Each number is 500 + 50 x the weight over the matrix's rms, rounded and kept within 0 to 999. Layers, rows and columns count from 0. Numbers have three digits each.

# layer 5 MLP gate, 1280x320, rms 0.136, rows 1100-1279, columns 128-191
441517508453478526425497445568504452514417478500490521537427469505477518492476440408511376534530566495447450518562504664480583523505564480464516493413502528571593468514485512455616505583555456
485511516526512508500485460503451388495507637526532534490508495501510450464541443565515466444451488439527489556493456552532560581409522486531597499464489480439418475532445466523513561544504564
436613565450549463480360482482474452497511529497550499517490509495451505487412485540596517566433537563500518461516425552509502496457507535617529489551452460491443445426468590453436530604556467
513475464477486459516467602597509472486495576453574491521443568527562508514484491480519511564513640530444434561493476475505539495438557528507533504529440522529482458519548468529548488601524619
546483458453517380459521430494540528479371441422526585596550525436640531433544539547506430494481515477580482527489573443435440451536491421477560535426534603502434434471505495505409498427444508
496534528521466540509486601445536435485598465498434616470420577438468509486534424483527443510507515541505475504507528554475431423491460485388512513533492450601484460552440494546528497508429466
445538476530463473517391475480613555478458460508603528490473503425521489535438536430554449528450616522539556420402535527484475576405510510532481485487489512433407390518450623506477489519533499
561464453441533528479492476453536491451487559499473417605547492513486550577488496562571478449543474416476514433527671515457541418496471502506518476402513597510403512545464464460556479530540450
550482493520398450495445443512461514486509517407517499490361515513602510505504504528532468612397531444512491414404536487553488477453582516516425544454487532448581527481561656579564454505486531
552498501439518498528382446589387503446494411458456495486498576517526488526584464528546418472557486487412441513456515624500453498474501489572489508444553467458473457424501437472517524582454510
532487575418503528524434462568515553602473485511586482405482411525475527537464527406431592557472566460555555504525620482440554489512491557496521463553482440490481461485449537527487581545515574
572513461490549486415477528519436485444442532585407466439444461487423430520532545468419587458520534464459445480509552463485453489537456515520558561508603512527562464497432536533537560544433452
507458448454537512603426525453544438546463597481528539523491595483574497446516499498396591540552428499504486453546468452506451425504483452498459513399461499528463400515561452500493441446456542
584583556434570490513509490509509457469456521578524463454541516410442493560471460494507614555553505539496414462454631480488560528500546598422541580496635422471611538446526499476530578433554530
545550482510449496568593528510477571428463522533477549522536453505497451513551428588574495406414554495510542596551524517464491513580466478438490446482507502537480435373465558544554443530479469
497512583505576458536502464502537548562504532476458485544433618465515525444414541477476563526576459570497470560442585446401523509443565500504527571614526498523434450507417439500539509479384437
525503459561472505495440499555498530596387492507421509495497505550509568539458484558538460434444516556483481584485600476597406526488544445481575492501534533495472517462455460485541474512529510
473494503486468446453419513530476531499514554456466516494534616548557479567484534546537558516507534485468487450376478499486494518481481493596460534523501464431476466490510489453527533601475471
454448445499444512476458363561463487477539558428537601580462541504486508467588488545451471343545445485452487487484508569485571491424519470545572424528591463446560550418405506535547579489491532
370519475506603478536471547578386517510456430489455641488530507581478583577540463417462489653515516543479594434528529457550388471463440467433524646482497475438516498406477582580527493544584470
475476495501543539455526559566480441517540490596516516455418481515506487485485443488496549404610488387536527545516472457580460513521475559495442523513463528425467459426517474456494435523486392
518460502505546490480460493509530410538591459551477444541501380517514470460492515500592512533452498530453465490428555434498523487459494549402468536527428551527478492421463465526538457414454513
463524500462481607505444493544539518530563549471440525578451444393522493580491491626501543566567543513412465507485524549559461507468433566512478535612460531423545552558476430449586504533516490
520436534496586481393476544458474521506531522440426476527552447427487533563483527492504563493502398525503543476481464501478574493450528470499563522502466519508577510482453483438555463502410475
507471500495515520513462460485547438541518571481572515489534624507550497480467492545492414445518536505443554504562471471483535484481396422491539595499570441502399464470450495484513456505491500
462489500545484521550505540545498446445519511467475476526520437482559480523471449453489539503495523512507542458516555451491425531467468525505489425545495526485546538414467443573458533486590483
577492528487506510514500480460534439484563525472450527583516450552488501459529578422500486487484425487520475437552384407471568396550507460411491432525441499560593594557481443513468472443470547
474499470536483612460523471506442486467592455497371541486418492553487501574501604518478481494535485539445533576498528511506589486527544489610558497462514444498488475557407516478567589442482415
483481549602396514495605440529513358514433512500532530559389551644575417470511462540520615466593464498569517492509451567384501507556550533555482518493465474479564512572544411531479506546573428
556496463541504541441456487522472452585444485522427460538498494545486439515535480563545554512494431586492544544509541460528572530491472446453474407484516521559482405483541487486630467435439420
470492472531525477511500500495578551495408571495489458469408426475504565545531503551549528474467508466488458507630485459559571497500477519431430519482553504454475519474410527514423577476573524
610535485472525553443495470395438575506562535460455496565543457560592607536476579516460484491425552503509567543532490543553533507474448499499476456506503476508541553482545488545450536515442402
414540498440485560388510445568503409431518465492508497500431449512569512482479599470525601549523556496430545537483478511519552499429499475604514529465530359504550545457354507482475498492463522
519410452554459480555519529514457445542561500548506438506438526487590507505562504501569525469551453548480492566509469487441482511421551511559494498499547558443565529470431492470489525461523436
473461583492599470414404538484487407471446467488531543601567489459444501518464531517508501557463368390458470527474466388517461597465530487463507490546488478530533484502395435482503522468560443
518492459499449565443596393604610466537420579518493605584486480596456500464479508480544470488531531441519432426453509550478553521434528489449411526502483487408481431500459504574484561504572589
564447510542592451505434479526428514555519476496524543467504493557551437510486577583566579474559605495539503461487506485547516541477519508463513458448545499533592540512495547415554493429567451
567559455494528516585550455392484572557405402452478476530479431588510467459429508434505551392475440414456563474481499482558548404504598577543419521464502424470443523516439507545637571476524480
505475518542391475543418560462586351410496560444538482461393537487479451527410478618509443484435626442498437476598513510457465525482524495455485452393517544487433498485499485554410527495500504
485490468591479562424439588503515468446533608530488498437516492509512496515499568494489549391556501506466532474519495504479486532495460505489484521530441444566556484492506470441452433603462536
549455458487521527390489485525464504484492502508382573482529515452502546512530377520491533568480467422444529528470528525532507528458457437515505450660481511492537529577538526433485435548474474
504405445472358458552495486476505558508475544510501478484408487515438492478530502512558449594498535535496502522478506488556520387493455527527592561575445550470441482534595446512509598437530504
526424439487536396354424531515473520468515469539435356556523475440472516536464452591598474561479492516507515519469467494537610558491471418393506493527609523381493519583429468584486423441505498
534432508516601569444411624570483434526414587445506442599494526552537511444482511566543467508446463414427442468499499464559440514617538497510509532475474614633451404500585381565495619532465421
496513457421441402506535484538514485499531490593488550488468508454440523540492489524506509478490518576521473537531594547554531591456513392467547519443460510470512460459498495457527475487449431
491512452469490492505486545427541545490489468484466476439579443498503402640516462493628458465550510495541577503560488541546537507450568415438547475598400576495535482502523505501540493497521474
568447452541532514438472479482635512497545432541543495506508490511431485413520463444508487498489498461450349417421600478438464604430551536514408506445566468425507540526517521510499515450564523
482547504522461482404533498444521516509445464557543531463501583467550527604392523564512510435549503518554518611421455485428441567500529510516469413456549558471457518516482433470534511533495518
520505509504516481403549546443528453565480474561505514490484585486551554446556453499437607488525497416486454506463557449395551518627489505481510477498463528511425507526426537504562587434536568
498509544573591494518506552456480469533459476551420525512488608572456533481530491528456511525609523485517537583460514513441442457434496534553464497490459472574538475588509441430478568595513492
574390532561579469526545468470495402585448453531525487497530510485593485545557553509504473474532470514467519459505447490360520471559447453397450479457496429544557495503459498452545577533478479
422520539492557476604438503537495525514473466484576510545416529405505463441493499513553492586562538506439540489511484554534486587492449527506446551501498464528487513562432454494437479460494545
491566387485579466434534469484472510619408496502485513500494525519489515424537534560504481514516370453464539493549550501480491436505554516573510500453448515494450511461478463592596446460467531
469478448523469529428500497528553474519489459436425495442526524544555500536426479500474507496584489530422442480434542527557560525467563529591507521522411505635561483552462516572510495612546528
508539454605524517410526437509541471508543546508519423575516499705490515455565516501466558393531550514518460491479514491479502595517583366513415503504551427506454393618513446562478454482500475
413485590530525499488492526518388540552460649524428454548517560539502434548495456485537528580568532477442499454521510545428400469474509593522569408564542475376518498451577391541512557593493553
375463514457594525463440464513585463540528605469512504542568593556567469528593543492539442436479484551435625463599427520443402444462382486496494383487557489484646505443392474459414509540596513
597403477451409440477469503518472542487567464570448549510430524503562497498463382510475454475460469506477546565495576505584525494513537510559520566453572489472504511483436529519491482486479521
476452508460492498501546538503484598586503500553485565612563394487516425490396495601455520434515501469525467385477479486569471456589582488524590502556452502553447452475417519469579463517450461
527549536434489475503516524497465563511526470446520538572449546442543491478571490530577518488472429478491524474387457495500539474584553594494462515545528534552564464523539520525465491486437547
471572461458461562465569539464508443471492492411510488475525536503526496384518552486552494517474502627529544558515488438464476494578425497518397496510430470563511556525512476450590447490456600
426559556539569560578466536563483550476490583499476339503461455495501391546519519521555571441485498515500446467520493596547478526424497450499470461599461448495518431486478643589481531531412463
404488438535369452570508463454510519520547524448607428522489505511423573516469526525443546516492501482499543517525495493562546420461492589446516603534511524475465471454493494448555498491507390
593506536489495473520531438485439465472551539586508539548573477510466530504493550431559521480555476530510478508497451464474542525465510508499560556426548463513616488473486502533574437452509545
507491537526469465478520446541488527531462542517487498554563448469550548506531584460471424557511508570512445397469517530553541463484572585557495448449466499469547613576473386409488536530570490
415482472431475516501525497528531465508487536529591534555481488497427553477480521524430522473502567583463536481527598486505472557506447410500432602529472451432460486481485538526445469518567487
420521454545501416508549461437376629556441481478477544470506449548465512482452529571474506487524499515421554585551492484556479474462509542491508463482558509577603467565394511516525505484498555
501523424467452536466535495560606520617539464457477470484455438498555508546559510495489479492514555522494506465552497504516527483542501495534484486437443551523541534575528461564543479532489498
440453415513461573587494488519439533578467551542550561461520493520504543412519524476462439475519446460399456465424527518495435516439511470534457488584580451574596509515523457554443492493494452
526413502489547492439467500569490506524430486514500484522447433494511568472546508440490393401530509446486544448548518438473486488410501461549469494491548480416478518560446466579407531509483545
585475508570443481507468463566502579531452550543472426563489496449419668476542492507463495557489489575480470539576434379462553536542460484524509435599538467424599492436447501475486517533436477
398484505429505542533405479572482460505452502475570417529509532473535472604480538422465483525533566574462506568458520536455517632535493458530505541472532503519460443458420467429479505531454455
600552534550482506491433422486522502475413515475545445607514554491396518481399516444451510572485523385500517474468538492420508460544613505534461483460574518532485521417499547596451520481543487
462525556473516528495480525616429432487508552462474501530467551502609451567491523482501544469523460573528524556546498497547595480537520555500537426561466484501492468385447536460453477498474390
501483440469436542349409479522447509513442510539551481574438485496521627438449498578496546526437576483486508489539391482510590421589537473528535492411531522521472542462521464459506456497428482
486484541582481384430433539559602468435352473477497488557506558622522533550445443526518571542490471476559579476512519501631458424467551485513437487543484585446504577527485440407506482444455562
544507484516460437501489453530549492509473436494463523579504578510468441519546473525499439412508487508376599536502517445528474459542408589505520504521551419468523491525541435433479505514529454
529435433483478565453477423551539494507502537510416460416537483446496498494476447454525584489381523578504536569544455487477514506455509490435500485469559495455444477537447512439449507567515544
516435526552550513424508515476538479534549496500523499380476542489562504585505560436501484405499441498480499435602551527567484585402470538496516455503450459465426449454517563423515500545515538
513460496537435534474534549521455460475475553479597451558543534482486504436450480579535529476415504466518506494454482481524445489443480461502583510487508371488447579546469540496443475535575348
537475441350460502504557500453462516495496533483467575481404447525597547546491410516474419537552444507544513492600565453462654503494502483569483631448533554425418483478470517484504492521492530
535530479517477600421545501496501485574473476444505566498459516547497357461381427509444543474476444472523381570507512478565483467531432466500480508505485540525461486437488543476506505514422511
496480431561445500505587580537533532491637548532452528463507462517511478557508460479548510603591507475526575548571528528413433508457528524590489476403581490520492431502506444506507376458484433
482520517481456550423446504535529427501431540475519497493461472513451475554534481536471455491527551514571532481522537480514475517454504487512503571556507415507561569476451467553437515436451543
469401597493489517461528442524490513514509495484571497494506528447477473526440504497459510596559599470522566487426609467432644498527502584498528537442454517443484539467543411490537583499468456
602513496434430496512560507513572420402448449446553504573451445590489437409490477502503494450428499499461501535474596551486515453552399522474466512454604478511409472472456481469445483418503442
575394441469505557465461506612516560486456477416535636539457598460508482506416528458520520460437546535431480425562532518605501451514471584462476589546472535403473550534479486473555457451453471
495492467530437524459494544538514480472437475516652481557431533566502362513517560583507417513533520591546566438513571472530508480431501516500508485489436477515569521505466509507586488480471527
450468505512512467516522484508489507547484498498495449485487498454577482470498527481578517509577443582571554468450514474477506475467565560672489595504522449469532496558510581439487503454567456
538598530471475515435517547457519489533466500538442507465554512525513555443478437561483496541527511495415600502525447510592527550445449431519493496509471417498513484596480429369519526547429479
444520536519382591497519445405468529358472589570489427477408519448527535549451567533586511424541520472531424587523505560542542587502541568571577534458500521545438474449540455547552568548426565
588500541436450550504443451484570539496516544507534547507483468509487482528459509537566616520507413557553517528501633428524500453442413562429507532396428521531493509492509548483453592472528478
490484502500565560418476505440485596577558504441477447417464527499469556463531447537514507431409522518446499490493460523485574477537494525463416507525628499496536517558423479491504505455566594
436504495486587517484554484437572512638508396505522501516517490423478490486432485503503422481584438556456570549544521420541469469462483563476469470406526523555472474429411595581562473518498532
571484518614497416466329459467441499506463503472569474524541486484466533524501496442535521517481370442496473530392480507527485542515447488552497541474606558438533565501513465601456524462466546
523492413580435623486461548704543401521536555528546543551495512530528527539464491369436506617571559472496473500502496576465527564505529506492456535514519528532530561582487512501524456575425520
527409532578513480462474496519481516483563524483530475556504548532557499489537419544560519442494512483512476547415542524467484468533507499517443405426510519574589491529522461459406485489483391
484428454518571597484532492511485469486461466527424491504527533463629512466416506479493422469536690430513494434529568520416522476504438519486407521603538563434578514566536450607459511489484532
529506594536448574582582504465581506509512533471469410482532509517508519499499493540585449555425410536462384391479512522449479518500527546498443436467427459519534611485513457403494409562496573
561459561526493535485512498611528416539511453583433465500466425485381461495499502451526545546501492501444576410491508446501523508509439523419495433425455436457440443508489557569527525511388553
582484572483553462511496489532487519431552519383554491469454477469477573586528448518493586483515519482549540430472514441490625503543549539565542507447428457482500466556466605584513492534521452
512442488482441481520521517502475537503582536473481552497437514489464583469528423566505503504465566494505467420496489554590587589494452399547527453546490607467523503511545571537484440508409585
480506402644467445569551515535536480555511470504405490562512489523423451540488527494525471561556476561485501382428515465565467408566498543488469409577360573386476547489503448448452453409468493
524500448520526535584624559535634450505331466467442505520521516549476445462461563507508588493571524431512576427527541594506461501521480530567507485581614533510487445452500469472462496539499548
518448475515467502505469485482438509545496539515513509576576478543436513556485484593489619447490492405531510444441491586613552544445470502561465522487442393509461508523434397484523472505491609
450444504627555540492514510536534507575522417510493481465461408512520499337512579492535625456480486585421465502491427470413570445519470608329551473507599529444531494544435534561498473540464648
577384464456488355514565550536522459536493545504503508462473489531499483604470492458510494397482496460528491584528448508549496644443482508518492511506472562494592470576538507559541482570529485
494540462511642592604585474458519512475456537488505494572439469521555534471500413444584453477524503508464507524526399517469463493528551532448574405509496535478546545531416538512452517542472530
549495516475508473535484614621558543484545522516475476527504526420576553572482479492454439482490545430434558437476578498612514482442527523455493506555443412533593500607443506526637543428571569
537483464539481498450458500522525470464463463527584575513477471445498504487539533510521524525484443531460533485459488523538474467552451460510455421457497473433544537520428504692508539527555403
481521462477525410498406533425572473497420489460507525563467437541534497525529525435503516503492489533518466488551489403443464557525481499555580458550449511525537527619443536577561570514556507
537465491564425496456566552507539503499521607422487583551494369373488509533528508477532553421383566546465464467553556552507505530475403466574533490499525524501451432466434482547508474567475573
540527476404523453523553458458450538497573395474496493531562512488529448580493479612476483617477459485465508474541494502536473490467473572485435503533465462441468465518407481599522518466496476
560545507504540449489476495434488539535537560523509456439506522633537516515553580552519546476551448474532554492448541582456450495466472500500397457464414580546380425456467464549521512490399498
479503551443583475518595548472556470528463359453488569492497437463442422495433494569569502503552465592499425443488452611469380548538490598538531499498505506517490509534564541412569524476469530
456592566380499525559423489538510582623503502531530471510453500495343487536433633448543516542491629454534449438540474524347524495509513549513519482551511547538426402354465512568462540480612523
501528479566473493451525472484493547529473493539440463533427578538439543506435506420597550441479521484504519593516536453541505343393537548395511400501423529492465483422489562390506527519538538
517494451409487524424486484538487513529430444524520520535469456606514497404493463442528527509476535458492484459474469442513483531524554561529547479492443439478564462497501512485336517542515519
476489430572489524437549461465536523545542465452608552502535473490498431559436466573361472545486537455536523542547513550547421528584537422487408573557503506449496464499526538492543551541484499
441424607469468415506472524530461466570512429513516452418476581464496407559497567506476467523435526436474467499470546571495477587545510426451506593624441594503471480525487506468495525492574539
527440503487517453539489448605509447527494540581461448529446455441483476504423504526444566478513517462485636503528464441473495371543559495522502437536498578459505499475404457465546431472562506
500459467446564488499404459517494537499532523525401459382471511503561544509555479540507533525446495512456523442536544527491494467584463497512513507463622480403455516521394441533427468452476565
508460387589506551499466511466548411415510467536576500499430529414452466512323446542514446530449428543480430509537508491380538404537515580499374568479494476468458496487565464538560536538521495
430503424492492490553582541566577477568420545502564534496580424497545523545483521463526601554576520498489567522546577450473538496569486538403460589562535519495459572519462534377523521496545501
534525433446450568384575473509420493558558548497404469518515528499576473462461573443543550443439448567455546480495458466492515619492456490557486473592533511526567499510453484449619474409508550
499451500565517463446480541526442482504475516476474482515538539519520503534582492512511449506530625503497462466469465494458496452461463449557527467575476554494540477398456495529473522511462570
509468482535574524455467455444523511515511409489496597409503433507482485520482541499488564495463495450495427496416549555545547487429479532466450460548553618444520438442569479441528469489512566
500441528582444448540519504575524464544506427577469544459467503522546537542474487527536505537526512442467486485498565480586422581491534430584508608580489505453546380483481467516591533498444496
401497558616468534471559515483586438508498481563539593538536527464445621478590518570472479520512450456460528588521433516543515518420428495542495410523552469415530552509473539554489537466369505
550517512561521480543407454545512461548500476453587610496499505466521489603516454481478493536406469471476504408484546409504534497434483530600400643394392391545473496524544557487476558616543437
498466440507427503500452495501510390589508517497558515366414479527539470532455487422531556491521508377483499435494525501459557468509424546485580484461471387433509550544447546498432485490528463
560468519518551547522568459439497526512447446475527420500587444480488514518489500531501551548478545497544524491534515551521431516462476502526454509449544579543432479532524513457476458521499527
520470397608528442523450462493466466525451462429505528490560391513485478496477471513549495538553516468504408469582447531542458581524490593464533493497495496507538528561517574353456441517512636
478457452569429462478538430515532466554591545472529580601422453426550536598464549490481476504594495544508534511418495528476570483434472474492520539545507454523393574548557526504427482462443563
449578641472572491403456466522432507454520457486480484466454535521508488601487491505506493559593530514493552501587473597556588489499420508482478508571524598512487446502491516541542514493462512
528422502529568539503477491561564505486517457549470554480552483414532450595491535594527565468519478516430459569553525551439529418542581548356467426483491485564509544508520435570483528460445512
492552406574541514415521476430561516574416502467491471553514478504641565579511403485538547541497505499454494520492528561559487395541430455540537543397523544486494521487523368430549519470631538
450526568529466535589501542501543547442472596438532397530474435570451556519480562475508549448542546344455520501567531590455457493503424494501359537507506444514458520583454508555470427478506481
484438511523535517422482621480474524515457480542453619389503522450455519507602591471459609559524429514514543504519491493508531524425449502497491478543588487481433575374473466499452325408414487
518418401483542497399442491494408454533474539465561417516439445471529520442373453562555517500512451528473447519377445502515544541538531517583433398520495434499554534490448555445512533445439540
528497423435489519421549567556521579502554441491519534505391419461472469490574578498446568461443614544489571409494417494392518521475591515477472488457533464556519556479530497575537423525443494
543500516486332481534524492404484445551585536460403516520528477464519433453545507522580430376590464387544524440478471441481497469540432456552487475489519486446492421485569473449471487407532417
498426479531403477553471527537481472499420622460548482537582500492522550502498519467423469506461450451515576502460505496519465530506472461569457496439543464544356467479454441601609480477497536
513488478475536533565525500542513510503462484509600464436453530468428450524522559450421570505591438504474507452530595468537579477467487497494496453530519480452499491503503496452495552491375530
550469449550527482530515487490448431541560525471522495528483497556515482496412631569450409549513410500511442521586556507463539403512530555552483438530504396439485453591418506444568558488509461
524533503413546500414631520453527477514545475487464430498489525517512572586475468602482427541491525558532478433486497523499507575521443477560500475577565429544449542538455613509572587532525547
550533544469523540527560479449513478564410539453528412484489478568433597517527489525476562477569448578591617499514446498469512453575524489444534483580423475509545484494536491418379467604550542
450454490509433516464593519410458488531459560459480539439487431435396493411455570543471538507530448555501477499564554526435536528512474471529549365521444514460554540537473511508485507566486480
495499465425547495454512481522494426642564591393571569530538476454497521586591559467492504510500458460499569558380536533566383531417530433473416430568513458528505478393411532560505473530525536
549577428515431416492457598477518468522475480471519476523382461449500444580513497587473494449534429624492474542445583518524399495600559533529484515603533471510615446527507492554476540562488532
511568412537589579478487497550512458529443495531428508509507487543438458457442509510535553479533497556455507538512547475508460429412427433476541435477481592531571517488498480540525529508444502
540544448507505561527480570482470551491510415411531414466538448521590486537460483471500542484459462524450515456531466480533494483536553500483399575528502511464506505482516410482520525526542416
548437507513481439551543484495479536530536415556457515515512438578573568415492598539478440505473587423533511594550496478525501533526489526552462596501449523500491442464439483589451450473515500
602434462501516527491431494590524442427507542510523575498471495465548459504576510437501627454466566476472595467410554491456551494510500518416413474396408366522545469503502477446428426561551484
455457462573460519505462541544519472537469470514516414414545639454453569506509502484511542456490411449400438452477548537503511467385547500516501495586421552475608476481445491479607482450534487
479503533406518532463480417495501550500423452459484411579441509618591566563424528490555495415466523452476506445484475519452482464414457508485498575534479575492439548441460501537552479407490549
504417496544453484498586511549498488522443503568547479553490529498534401542585540479625525468489527560466498427486558492491505458538478444612484526461483533476515527520554508536505449561434479
504412388480415554499433539459523544537501550521567475503514380507518445516511473583447534508539478542556528554405560572462440481448471433506474584455522430418417483486510576516518499562479521
549484553422536456462421569503530538497452554460464612479415428583512509659454551539526494470481558492567545417421552525504520517510492561433531529484494468505500477485528469585496601418501486
438422495567525556495492488467552558587471407356513489481450416512474485479511510557525539521543469548456436566514518489406480489495492492546409512464497440456532543571544436516579455479527560
465405605408499437480460543551624471495448469526418496537508532499444485553535552591454460441493476447492556549579545546538522396452518544507495544569492482573497598535401520470520513411560480
494517541446480451467480435574515480548493458433566531441418507552415544473494545449522444529453599461449496507488515411426446535502463537489505508454457542550493453572499470483539502542499495
589566489484447530448496487462557506428557558454544503602381522465481504487592509474426492474516469513448567493555509523440521572479533559485525560521483510400497461503472504488489501548491483
470538513511544531515461508478478550413507519521493485559458589454518477577555494484475492461521498496515483573481553443497461522475429496519524495539510487561446461476518522533356432448518495
445504515578431507523462460498520535579506463449509506500571431511471589557455581468569495478462557498559548510477510503537541484530484515560585530485478447543492520542526482527502493556512538
420433495515419521510464420529658556483536506431413676488557449583515550524470437450492551501488410572489630453465548499480439515570566375421521432481437493463515425458498486565572580508529515
537508486440559581511421517463450571494542508397455582484483452454427462427455547536551482491564452462492514465474468545481486502513487494462463512490512486498470510416423416469577520532457522
584481529518472543474491494441504532461503481572527570535464458444519467507503483456631522495471536446584475494521572468472552474503557451473447474423435533460473624543504459572574512419473401
553462479564449587534432474534556465460542483519450422440452484612657404522543463497493565457463585476493573472494507433503528625437453443513487516544524511478436524520453547510422508541460439
455511591557399520522528536452428493542521557562513495478482463432536459504578525541444497487535526471531513530587472459454477472587489528524517430509472452439523562435424558471512602527419511
513554625488485464497481494505482466551575562452524526552343507477505544535473547463381446507625587601561506478382563419555403489553475582535426519473437628390502541546408585484573570560423577
468597454610546515457488413448432451556428492546481503455463523515489539440538528539574469488513574618615523482488514484557481451409479468508431532564466515542514477522563490437547435569489551
516472487481515503522477523523467524470501536494648532467473537453585535474442450527532544385502535459463436632440550513395457546528618468547462487449498474479548439526498508587534581433474530
534493501557509488477562493452562506488520479521541535463394459493576490518425478496430507508502537538538365461422446612449504405496486435523570458449571441469583621483468542371403513497508454
465512471477519423503425561530530553446534468464533539543463521520458485443544420480526498514541568496505465542504539580448467441442462501435471472528564410480454592523465532552494524467498486
602500479511571499506542526553482545588444516405538421466501521523408479498467484458540562402538531474575501409427509485574577496540434482520472512491504470483481461524514485532488477497525462
460525465483522559432539469470538416514522555368561485622417566505465578517456576505519507518514578484509536519446572476449370486474430453505594499457563533524474542577507460510519451468508573
506514504483463488457513461548606471529540457407488446483490512504397495566455409482474570421393507482506451455591473530612452530476485482435533435513541538479487422438564541524455589512572477
492457486588554539525489602488510528509524521484482450562524440582374449510500504429532559599515524414474478541497504445473520551511500439530433436481441555613553411538471423582526477530456463
479544507483489472446513506439471542466638420517464488572455482526497490477518536551487452510552471514517499533505452479504533552440557364443560437463578399555491521572430505539505393431494612